Weights of a small GPT-style language model, trained from scratch on English Wikipedia: untied embeddings.
Each number is 50 + 10 x the weight over its row's rms, rounded and kept within 0 to 99. Layers, rows and columns count from 0. The size before them is the row's rms in percent of the matrix's.

# layer 7 MLP up, 192x96, rms 0.243, rows 133-191, columns 64-95
095:49 67 44 61 76 74 36 44 59 42 63 57 53 57 57 57 44 68 33 57 49 57 53 56 31 52 44 49 52 67 62 59
103:58 57 50 34 31 68 36 55 47 50 54 45 55 63 56 58 50 66 65 48 57 36 56 56 44 55 56 60 46 53 66 53
101:55 62 65 37 52 32 46 47 44 63 47 57 59 59 57 50 44 72 37 41 38 39 47 51 55 43 47 32 50 61 48 42
094:47 50 46 39 37 68 53 58 50 30 40 53 36 59 66 52 53 55 46 42 68 55 54 41 64 48 39 45 38 39 68 51
113:70 48 38 43 41 29 35 64 39 29 51 55 61 58 64 56 70 34 44 45 51 38 32 43 50 58 56 48 61 52 45 42
099:58 48 53 30 67 53 40 58 44 56 46 47 47 53 44 54 40 44 38 36 34 84 49 48 48 47 60 56 42 48 42 51
104:39 67 40 49 75 55 57 62 57 30 62 56 58 53 36 42 35 59 46 50 40 64 56 38 45 45 60 30 43 46 60 47
105:51 35 46 51 54 54 61 28 48 33 46 50 63 54 44 32 19 49 53 32 59 46 33 45 62 53 47 59 54 43 51 31
100:56 47 38 51 64 53 51 71 44 44 59 59 48 50 58 47 49 51 33 50 36 55 48 48 56 38 35 47 50 70 52 62
099:53 34 50 45 51 49 49 35 42 77 31 62 53 59 39 52 46 69 55 40 43 49 49 54 70 47 36 49 49 61 29 38
101:47 46 45 59 36 38 47 50 63 48 45 53 43 42 39 44 64 34 52 37 43 70 60 53 65 38 55 36 54 55 53 42
104:31 62 66 43 56 35 56 41 61 46 52 43 52 36 44 48 30 44 55 49 52 60 62 46 44 39 59 46 48 68 58 57
110:52 45 52 60 48 55 41 53 30 51 66 45 49 70 53 34 58 51 59 55 53 54 47 50 35 52 56 33 59 44 64 42
097:41 47 53 38 62 64 35 43 40 55 50 63 46 60 58 47 54 50 48 69 35 35 39 59 48 49 30 37 55 55 53 55
101:47 48 58 46 64 51 40 42 43 53 49 45 55 48 41 50 44 39 61 53 49 39 50 34 53 60 66 50 63 52 57 63
092:52 48 61 51 48 67 43 73 48 52 59 54 44 57 44 45 59 62 57 53 41 40 44 56 50 26 43 41 47 43 66 57
096:51 33 61 68 49 51 61 62 46 60 62 73 46 21 36 45 30 70 50 59 50 57 52 44 47 51 47 54 53 47 47 60
114:51 58 38 69 69 63 25 41 57 55 45 40 45 45 51 52 55 49 53 24 35 49 40 40 37 76 16 46 46 34 64 48
104:35 37 57 36 50 43 77 44 53 44 68 44 55 54 55 40 48 53 57 51 47 58 47 61 39 61 42 40 56 74 53 70
099:48 35 43 44 55 57 43 47 65 59 60 40 53 44 51 60 59 50 63 50 48 49 56 52 66 44 50 51 65 50 49 55
101:51 50 65 46 69 53 37 61 36 50 43 43 61 40 50 38 51 42 50 54 60 43 51 50 40 50 52 40 38 53 55 64
102:57 55 53 60 35 70 47 43 50 59 45 69 55 54 47 28 44 55 53 48 59 56 44 49 60 48 35 64 59 56 50 68
099:56 58 47 41 49 49 48 58 75 44 49 42 62 74 46 34 57 52 48 41 52 35 51 55 60 47 43 48 51 47 49 53
101:58 43 59 44 24 69 59 48 61 53 58 49 57 56 59 64 53 60 44 68 58 59 47 45 48 41 43 44 58 62 50 59
101:57 42 47 51 32 68 47 43 42 50 56 50 53 59 46 64 45 59 36 51 55 50 46 59 71 58 36 60 53 63 45 49
101:58 56 44 53 58 46 79 39 55 59 42 50 45 53 60 46 56 63 45 45 51 55 42 71 38 57 58 47 53 45 48 38
093:55 45 65 61 39 56 37 39 52 81 38 58 60 50 54 36 67 39 56 36 66 50 51 64 42 60 63 37 63 58 37 43
099:47 54 57 48 60 53 44 61 43 59 54 49 41 41 27 60 34 72 56 45 43 57 38 60 43 42 67 46 34 62 52 70
094:46 46 44 53 42 36 52 50 34 57 32 59 41 58 57 41 66 55 53 41 56 63 60 59 58 66 41 75 62 60 49 58
102:45 45 46 52 58 45 50 49 49 60 38 58 45 49 41 60 45 50 41 44 46 42 63 77 45 45 53 37 57 27 68 45
100:54 40 69 45 63 62 73 46 35 26 46 49 44 55 51 46 59 33 48 40 41 30 46 49 42 50 53 52 65 45 46 55
096:26 36 23 48 40 65 53 64 30 64 48 45 62 58 62 51 58 57 46 51 41 59 43 46 49 48 62 57 49 59 58 65
095:55 45 52 43 59 40 79 57 57 60 51 59 49 52 64 56 57 30 50 51 52 37 35 51 40 39 60 53 48 60 54 35
107:59 77 55 45 55 65 41 55 44 56 46 48 48 47 52 41 51 52 53 59 49 46 72 44 48 51 30 29 56 44 32 61
104:42 46 24 41 38 48 48 70 52 38 54 43 53 42 52 46 55 61 42 58 45 37 31 44 39 49 60 43 63 43 48 52
098:41 56 58 47 63 42 76 50 53 52 45 56 60 26 52 45 58 57 43 46 44 38 22 53 31 45 38 39 28 48 44 50
095:54 45 51 57 34 59 49 46 73 68 49 63 50 43 52 64 46 59 54 50 36 60 29 65 45 77 50 68 58 49 47 51
092:42 60 42 43 46 49 57 44 47 51 52 49 46 47 53 48 70 51 56 52 51 69 59 52 41 54 30 56 27 57 55 50
087:47 64 38 56 59 70 45 50 46 33 40 42 50 52 60 52 37 60 48 58 38 47 55 61 56 34 40 73 56 35 31 43
105:55 56 61 64 63 49 56 46 54 41 36 47 39 58 61 60 56 63 42 54 42 73 70 50 50 63 46 49 45 35 40 50
094:23 27 51 57 55 42 44 53 39 48 47 43 49 37 61 46 50 49 47 53 50 56 50 74 81 49 43 55 60 36 49 56
097:51 68 44 23 63 44 68 54 37 58 50 47 35 69 47 40 51 29 56 41 59 44 41 54 39 54 54 51 42 52 67 46
098:35 63 35 53 36 43 38 62 46 45 42 44 44 53 42 53 42 51 64 56 59 40 57 51 40 41 63 55 46 64 40 61
105:55 33 56 47 65 42 48 42 33 56 54 50 42 38 47 44 50 66 56 44 62 31 45 24 55 63 56 47 68 42 69 54
092:52 50 47 34 41 35 55 54 59 61 51 42 50 43 54 45 45 48 54 44 51 49 48 66 52 60 42 37 61 56 42 46
087:57 64 65 52 50 49 41 48 73 44 41 53 63 41 53 60 28 53 58 49 48 40 50 52 59 52 51 56 60 45 68 57
100:58 52 64 68 50 51 41 25 54 53 52 67 59 47 48 48 52 54 36 51 49 42 58 45 21 48 50 36 51 42 36 57
103:63 46 50 65 47 46 65 46 58 41 63 53 66 56 66 57 37 59 43 60 61 40 49 62 71 56 48 59 72 53 48 41
105:49 45 43 48 50 38 46 49 56 49 49 66 41 64 70 55 37 49 62 37 54 69 56 60 53 41 42 41 68 49 51 58
108:45 43 45 67 33 41 57 57 56 61 65 66 50 71 44 62 64 32 36 43 42 46 52 56 67 39 68 63 48 43 53 50
093:40 54 43 48 34 63 63 38 58 51 66 45 39 47 62 66 46 52 68 69 60 42 59 60 53 51 50 40 54 61 51 53
099:53 52 46 47 50 50 70 48 59 50 52 46 54 32 56 44 45 36 39 55 69 57 56 68 63 60 63 55 49 49 41 53
094:52 62 60 38 55 47 52 37 38 51 44 68 48 38 35 51 40 42 42 50 58 53 56 43 47 41 79 45 49 50 56 30
104:54 61 62 36 60 56 71 47 41 60 41 50 57 41 38 58 71 73 44 42 48 55 53 69 64 54 44 53 37 66 38 60
105:69 28 30 62 44 46 37 56 57 54 49 46 61 68 63 42 49 45 46 46 37 50 56 43 55 37 43 44 39 59 65 31
098:67 45 55 45 39 38 25 52 50 45 47 49 70 72 52 55 60 29 45 33 61 65 44 36 52 45 58 56 64 57 52 44
097:40 52 41 36 55 46 53 39 48 34 46 50 39 45 49 27 57 71 54 54 59 68 41 50 58 42 30 48 46 68 42 42
099:49 55 39 47 47 61 30 53 70 38 53 37 29 53 52 70 51 52 42 47 55 54 61 56 51 38 54 65 49 44 39 54
093:46 58 50 42 70 25 34 46 60 57 41 47 43 59 34 61 59 66 47 48 39 45 65 60 50 42 59 62 49 42 62 52
# layer 7 MLP down (transposed), 192x96, rms 0.236, rows 133-191, columns 64-95
097:39 58 45 58 45 56 43 67 47 55 46 46 35 52 57 51 46 28 46 46 51 53 47 49 42 66 37 71 48 58 47 46
106:74 36 41 64 40 62 53 51 43 48 45 41 51 66 53 37 45 39 48 56 45 34 62 52 32 45 49 50 53 44 53 55
097:66 43 42 59 60 58 64 48 62 34 51 35 54 41 68 48 57 47 66 44 61 46 68 52 54 68 52 33 36 68 45 64
096:59 44 74 55 60 43 46 49 56 55 56 58 55 48 55 46 61 56 60 34 65 55 39 50 39 62 55 47 44 39 57 52
113:72 31 50 39 47 45 52 48 42 51 61 47 59 56 60 50 42 43 37 44 32 50 35 68 35 47 53 65 46 69 50 52
105:40 42 48 49 29 52 77 54 44 49 41 47 49 61 61 49 49 48 59 38 55 42 44 72 67 47 41 42 64 55 62 43
101:56 44 58 41 47 63 47 49 60 56 48 38 60 34 49 50 26 42 58 51 51 45 55 51 50 61 56 37 35 45 55 58
103:68 48 48 54 52 57 57 46 48 34 48 50 32 58 52 59 55 36 63 52 45 63 49 55 53 59 37 44 57 48 40 50
104:57 55 56 55 36 43 51 50 15 43 46 52 42 75 45 39 52 55 51 51 59 31 57 28 49 51 45 52 56 54 57 48
105:23 48 45 43 57 51 56 64 47 50 47 58 42 57 50 40 46 70 53 48 38 25 44 46 46 51 37 18 79 62 56 42
104:40 37 46 46 43 61 68 39 66 41 41 52 48 39 49 63 52 38 77 56 56 52 57 59 36 56 38 33 67 50 43 54
101:58 52 49 50 58 56 64 47 46 64 39 57 78 54 48 51 59 48 48 50 61 33 44 55 38 57 41 47 57 35 50 34
099:69 56 54 57 32 62 61 53 51 52 32 66 56 45 57 68 45 37 44 59 51 53 43 60 50 65 54 60 50 54 36 55
099:39 39 49 46 45 42 42 30 70 50 47 32 42 50 42 44 40 40 63 58 37 39 46 58 44 46 49 47 56 47 51 67
095:47 44 49 39 43 44 59 46 45 47 35 23 49 47 48 57 60 58 62 44 45 49 46 52 65 32 65 44 52 34 56 37
094:58 61 60 45 52 55 55 56 58 40 56 49 61 57 44 70 52 50 44 52 44 36 58 55 49 49 58 30 34 60 54 61
097:40 60 44 51 34 59 61 71 38 44 53 43 68 64 55 61 46 52 62 56 54 63 56 42 73 51 56 47 39 47 52 45
106:40 54 61 53 52 49 36 47 49 52 56 65 28 33 70 44 60 38 56 47 50 52 50 42 46 38 49 61 26 35 58 43
102:53 57 67 53 43 56 36 31 48 54 47 70 32 45 42 47 62 55 70 39 37 53 47 49 34 40 43 47 58 59 57 40
095:57 59 60 37 59 70 53 54 40 27 44 74 46 56 55 47 49 47 44 37 38 49 52 50 50 44 51 55 51 61 60 33
096:36 42 52 72 22 34 55 48 42 34 41 41 61 36 40 41 46 62 56 53 49 32 45 50 44 52 37 44 41 52 62 48
112:41 60 44 57 49 64 57 53 49 60 63 52 52 67 50 45 60 56 38 49 61 59 62 50 58 35 69 38 44 52 57 51
097:38 45 54 41 53 49 55 53 43 55 30 54 50 60 46 58 60 57 32 53 39 38 76 50 46 45 57 64 42 36 54 46
103:51 80 38 45 53 51 53 48 68 55 54 43 46 53 53 55 63 56 40 48 50 61 19 48 38 40 27 65 49 42 52 35
102:63 49 42 52 54 51 55 51 21 34 41 40 63 57 68 59 40 71 62 42 48 59 34 51 46 50 64 59 49 54 39 40
109:29 46 46 63 55 58 15 37 41 48 53 65 49 42 40 46 51 46 67 53 51 53 55 62 54 45 56 41 47 51 54 58
098:44 39 59 51 43 40 63 58 51 36 61 41 51 51 51 38 44 66 56 55 30 51 43 34 53 51 42 43 33 43 61 46
100:75 39 58 71 45 47 35 28 30 36 38 41 51 54 28 62 48 44 50 55 52 36 43 44 50 60 46 45 50 40 53 50
095:55 34 41 54 51 50 52 31 65 42 67 54 46 60 63 56 39 60 53 40 63 56 56 38 40 52 53 36 57 55 46 55
099:55 68 66 43 53 50 28 45 23 60 79 52 47 47 59 38 53 53 52 39 43 37 69 41 57 35 38 46 52 52 49 39
101:46 54 46 57 41 49 61 47 49 41 45 52 43 58 38 68 40 46 38 67 50 59 75 56 55 56 45 54 57 46 44 66
093:77 51 42 47 57 40 56 52 56 56 37 68 64 43 57 50 44 52 62 39 41 41 52 35 52 37 53 41 64 50 39 47
092:58 52 53 38 61 43 41 37 37 61 56 49 59 51 50 45 46 55 54 46 65 62 50 55 52 58 58 54 53 43 55 35
107:63 63 50 39 51 79 37 57 45 60 53 46 54 62 43 61 53 58 72 32 38 52 50 42 42 59 42 50 43 43 54 43
096:56 32 56 50 42 52 42 44 33 45 58 49 55 56 62 39 50 58 42 38 51 52 55 31 57 59 42 43 26 38 44 55
098:41 55 58 44 48 58 54 53 63 36 52 41 47 52 34 57 65 38 56 53 47 57 51 41 61 72 60 33 43 60 52 35
102:51 49 50 48 49 58 45 67 49 73 51 58 45 37 51 51 59 59 56 56 54 68 44 58 65 53 48 30 51 43 54 51
096:35 51 50 47 72 52 46 55 54 25 73 52 60 39 69 38 38 44 41 55 42 53 42 53 48 45 33 55 43 59 44 56
091:59 43 54 49 54 53 45 42 53 45 57 50 49 51 45 59 50 54 58 55 70 43 42 56 27 62 58 56 44 56 63 44
094:50 46 43 42 58 43 44 43 34 61 65 43 65 45 64 48 42 57 60 46 58 47 77 47 41 43 67 48 55 63 46 35
092:31 61 50 59 58 49 44 42 67 57 53 37 39 57 31 36 59 53 46 40 43 39 59 53 33 53 44 50 60 41 56 64
100:47 70 58 63 54 53 55 58 40 55 53 26 41 48 57 39 62 51 58 43 54 37 57 52 48 37 34 53 51 59 52 43
098:67 46 49 64 63 61 62 38 50 36 33 77 67 46 52 53 56 50 52 39 43 43 50 42 36 44 63 52 58 48 42 45
102:51 54 62 46 54 44 61 52 47 62 45 57 61 42 42 66 39 46 37 51 52 58 36 50 48 50 48 41 48 38 40 37
094:43 51 32 55 29 63 40 50 42 51 53 53 41 55 45 35 47 40 56 52 53 38 32 70 40 36 35 53 59 56 49 36
086:68 54 34 64 67 64 50 57 51 55 55 46 64 56 58 45 42 44 41 63 58 44 65 54 46 58 58 50 59 67 63 39
097:62 62 50 46 45 65 30 55 41 49 40 39 56 51 56 58 55 63 65 54 47 30 55 63 41 57 45 52 27 49 46 49
103:48 34 43 58 50 43 54 61 35 51 50 60 58 57 42 54 55 56 42 61 57 44 58 36 38 46 49 54 47 57 29 45
101:47 46 45 49 61 48 38 47 55 44 45 35 43 71 29 40 48 42 59 32 59 30 39 54 57 52 49 48 51 40 51 49
106:64 56 57 54 57 53 40 59 45 63 61 59 48 65 48 32 49 63 31 49 46 58 42 63 43 30 56 50 50 44 55 41
092:45 49 49 59 50 49 69 37 44 41 41 45 42 52 44 51 66 53 34 41 46 49 36 54 48 39 70 46 64 51 46 41
112:50 46 47 56 44 52 44 60 43 63 45 44 54 50 50 49 51 47 44 37 65 42 69 38 61 47 54 51 47 51 48 47
108:63 51 34 52 41 52 52 42 23 39 63 50 38 55 49 46 39 48 41 46 63 57 49 55 29 66 46 45 44 80 55 47
098:41 34 51 63 36 45 37 43 63 74 58 61 58 70 58 38 50 50 45 53 38 44 47 66 41 51 66 38 49 51 35 54
101:68 26 51 48 70 52 57 41 63 37 47 58 36 58 57 57 52 66 49 52 56 57 56 62 34 54 33 69 62 43 35 60
104:32 57 46 34 33 44 45 55 43 49 56 57 46 48 58 33 46 58 48 44 50 50 50 56 55 59 57 49 41 42 50 37
100:52 51 46 44 64 44 43 60 60 53 58 48 38 61 64 53 56 33 60 46 49 52 44 71 70 50 44 47 41 71 77 40
097:23 51 57 41 55 53 40 42 44 62 53 35 41 44 54 40 50 54 47 49 39 56 36 51 59 50 63 68 54 41 46 41
095:56 54 61 45 40 47 51 45 38 52 44 73 49 54 49 42 59 49 44 44 66 49 56 44 38 46 47 50 49 50 63 64
# layer 7 MLP gate, 192x96, rms 0.256, rows 134-191, columns 64-95
108:61 59 64 37 52 57 45 40 52 57 63 57 55 67 49 47 59 55 47 49 65 54 60 48 61 47 63 47 42 54 40 58
100:38 48 52 50 53 53 60 62 48 24 50 56 44 62 52 26 60 49 41 45 53 67 67 36 56 61 47 54 63 42 46 37
103:23 30 53 59 40 52 56 55 41 34 65 56 46 56 53 56 50 56 57 37 49 22 52 37 48 60 63 48 50 60 51 36
107:56 57 58 61 50 48 41 37 54 55 46 44 27 46 31 47 61 53 76 49 56 44 66 47 34 36 58 32 64 33 28 47
101:50 45 33 44 41 46 31 61 55 47 59 56 52 53 50 45 48 48 58 42 45 39 48 45 48 45 55 61 60 48 43 76
109:52 44 54 58 53 48 46 40 21 47 54 32 60 65 43 32 57 42 57 50 51 62 73 49 70 50 54 50 50 44 52 58
099:50 46 62 73 43 66 54 40 57 35 50 57 45 50 41 65 43 49 44 52 58 60 56 48 58 51 48 54 44 47 56 55
105:66 43 53 35 58 59 42 55 74 50 64 41 42 50 45 42 60 44 53 45 42 42 52 46 63 54 39 45 37 48 58 64
099:46 61 31 59 51 59 49 34 71 45 61 39 56 49 40 67 53 51 43 60 51 54 65 35 46 69 59 50 48 64 45 54
094:49 57 40 55 55 63 50 46 42 64 61 57 52 54 58 17 66 55 41 32 47 58 55 40 73 47 40 73 46 66 47 52
104:44 35 52 39 30 44 40 61 51 56 49 42 45 61 50 55 60 57 52 39 32 42 54 66 57 47 44 43 46 58 47 25
105:55 31 37 60 47 52 63 50 41 52 32 68 34 55 68 60 37 60 36 45 47 53 42 46 41 37 41 41 44 48 54 62
095:41 64 26 51 36 32 46 61 50 45 52 25 48 51 49 33 42 46 49 53 62 52 51 45 46 55 55 56 45 43 41 54
086:70 43 60 51 47 49 50 58 50 57 61 59 53 49 68 38 50 46 59 43 17 43 50 36 49 46 37 39 57 39 44 56
101:58 64 47 44 44 62 51 47 46 40 16 57 57 55 34 46 41 57 52 40 46 54 53 57 24 34 65 35 54 64 49 48
104:54 37 40 57 53 32 28 57 62 45 49 36 51 46 60 35 60 52 45 51 34 52 58 47 47 52 40 47 48 54 39 73
113:59 40 57 51 46 42 39 50 61 75 69 48 54 55 60 39 40 39 51 57 39 43 64 63 34 46 44 41 36 43 41 52
102:53 43 43 53 45 48 57 39 40 66 54 36 52 55 55 39 61 40 48 56 70 44 49 25 68 54 39 63 54 26 57 52
096:65 73 53 42 55 60 38 63 46 57 31 54 51 44 66 55 58 56 56 66 52 50 39 50 51 60 56 56 62 41 42 64
095:75 62 55 45 70 61 54 46 35 61 36 56 44 49 42 30 22 53 63 65 58 43 58 69 50 50 48 45 59 40 46 50
108:71 49 55 48 44 53 53 58 45 49 48 50 58 45 46 51 56 32 64 57 48 38 33 60 67 33 54 35 50 61 33 52
096:51 53 64 53 66 37 52 50 39 64 53 57 60 49 62 49 62 56 51 52 60 44 50 51 68 37 56 53 38 28 67 42
106:32 60 35 54 45 57 58 38 27 43 53 76 46 49 57 61 50 50 66 39 44 48 46 54 61 54 38 38 50 65 42 57
098:62 55 23 68 46 48 60 43 58 43 69 42 50 57 56 31 55 55 47 52 50 32 62 46 57 46 36 44 58 68 47 51
109:45 61 57 46 35 48 61 57 57 49 48 51 64 55 44 52 43 39 47 62 77 25 39 48 57 48 51 51 58 63 43 44
098:61 48 55 38 65 48 37 65 47 63 41 55 42 41 51 41 47 43 65 44 42 51 46 75 53 58 58 51 44 38 47 30
103:57 47 69 42 70 59 62 56 49 56 38 45 46 42 67 55 66 46 53 36 44 36 48 47 55 42 43 44 49 51 41 48
092:61 50 47 55 45 68 51 50 49 52 34 57 52 35 56 71 51 38 53 71 55 47 64 55 46 40 30 54 57 58 41 46
093:43 36 59 34 53 45 63 58 58 44 61 53 33 51 53 44 40 47 60 34 33 44 60 40 47 41 39 45 67 51 42 54
095:41 55 53 54 60 33 30 50 45 49 36 50 52 52 47 46 58 32 62 62 40 31 74 56 42 55 50 61 48 52 56 68
095:36 38 46 62 57 41 52 51 56 24 33 28 37 63 49 32 61 57 68 53 29 58 64 35 42 49 57 55 41 62 48 66
087:57 29 57 41 43 38 49 46 53 63 47 49 46 57 45 62 58 59 62 37 55 61 52 58 48 47 62 60 87 46 55 61
109:33 36 46 27 62 61 37 44 47 33 58 55 48 58 38 63 40 55 52 36 40 47 37 48 30 47 49 41 39 56 63 63
097:51 38 57 67 47 48 34 61 63 53 58 49 50 59 58 45 61 57 42 40 46 24 58 40 57 85 51 57 48 52 44 58
103:63 55 47 56 43 46 62 47 50 45 63 53 55 76 54 50 67 27 46 35 45 51 54 44 64 66 66 54 37 59 46 48
096:33 53 45 54 42 43 43 58 43 50 41 56 33 57 65 43 55 38 40 40 56 61 37 44 57 56 59 60 47 41 54 54
097:48 57 50 44 63 40 51 48 37 69 47 47 33 44 49 48 38 43 49 52 49 48 66 47 64 49 48 55 73 35 44 37
089:48 50 44 49 47 45 53 38 50 57 23 43 55 50 55 38 79 50 67 41 58 50 54 68 57 60 31 56 55 33 43 46
101:61 60 56 55 44 48 62 45 57 50 36 58 69 53 62 20 48 62 44 38 58 62 40 45 47 36 44 41 42 44 46 51
089:54 39 60 58 47 52 58 65 46 48 59 31 72 37 49 40 66 59 63 49 54 59 43 50 68 40 55 48 60 40 52 64
102:40 60 56 43 43 50 48 49 57 55 41 53 32 53 46 43 38 31 64 64 41 56 72 47 50 59 50 25 50 46 56 59
094:46 59 56 44 43 58 57 57 52 57 53 40 62 64 62 43 47 68 53 53 49 44 47 51 51 74 43 57 76 42 46 85
107:51 56 49 46 60 61 66 64 69 55 55 36 26 74 45 45 31 51 46 43 35 56 58 63 34 39 33 43 50 55 57 60
099:47 64 59 42 50 52 51 39 57 65 40 48 60 48 35 62 33 57 51 55 48 57 60 43 53 48 77 60 49 53 54 58
099:24 43 40 60 62 43 45 44 57 54 55 45 44 35 69 50 55 43 53 41 67 53 55 42 43 30 54 63 53 56 45 63
097:20 57 37 45 58 57 52 36 42 69 49 55 47 35 44 41 52 37 44 45 52 53 57 40 40 34 59 44 46 49 42 54
097:67 54 40 57 59 58 40 34 65 52 53 29 51 47 59 45 56 62 47 45 43 71 42 41 44 48 53 59 39 52 54 62
101:51 63 48 55 35 58 40 35 57 57 57 43 54 49 58 48 38 47 40 40 65 47 37 46 50 55 44 67 56 59 65 33
105:18 58 60 50 43 48 54 65 43 64 42 34 38 54 44 43 52 58 53 42 48 34 59 48 41 47 50 48 49 60 45 50
094:47 48 51 44 45 50 55 49 65 65 50 54 45 59 34 37 49 49 61 59 70 55 62 29 45 60 22 52 52 38 58 53
108:46 47 56 25 49 58 52 47 57 64 45 40 36 49 65 53 39 52 57 36 42 48 67 38 72 52 42 57 68 50 41 57
097:38 45 48 50 57 51 45 35 50 55 51 62 62 59 58 52 62 44 37 42 63 41 68 38 48 41 58 35 64 59 53 33
091:41 55 29 44 59 45 48 38 69 57 37 62 50 67 38 40 38 50 45 58 50 53 78 42 54 44 48 53 43 59 60 72
099:46 50 43 53 40 46 47 60 41 69 40 46 49 54 28 34 32 52 54 55 51 49 63 44 31 59 57 63 40 36 32 66
095:50 59 46 45 51 44 60 52 73 45 63 50 49 37 58 60 53 56 54 38 39 51 49 47 42 74 42 46 47 57 11 65
098:45 55 63 53 66 62 56 55 45 65 52 51 37 41 53 60 44 44 59 45 59 56 63 52 37 50 44 51 57 50 53 53
100:53 74 39 58 54 59 50 37 42 37 42 44 51 51 67 45 42 42 58 29 46 54 60 56 55 55 37 43 46 28 51 44
097:41 46 44 36 51 45 48 48 39 52 59 51 41 60 61 77 48 68 69 47 40 35 40 64 37 41 37 42 64 58 39 58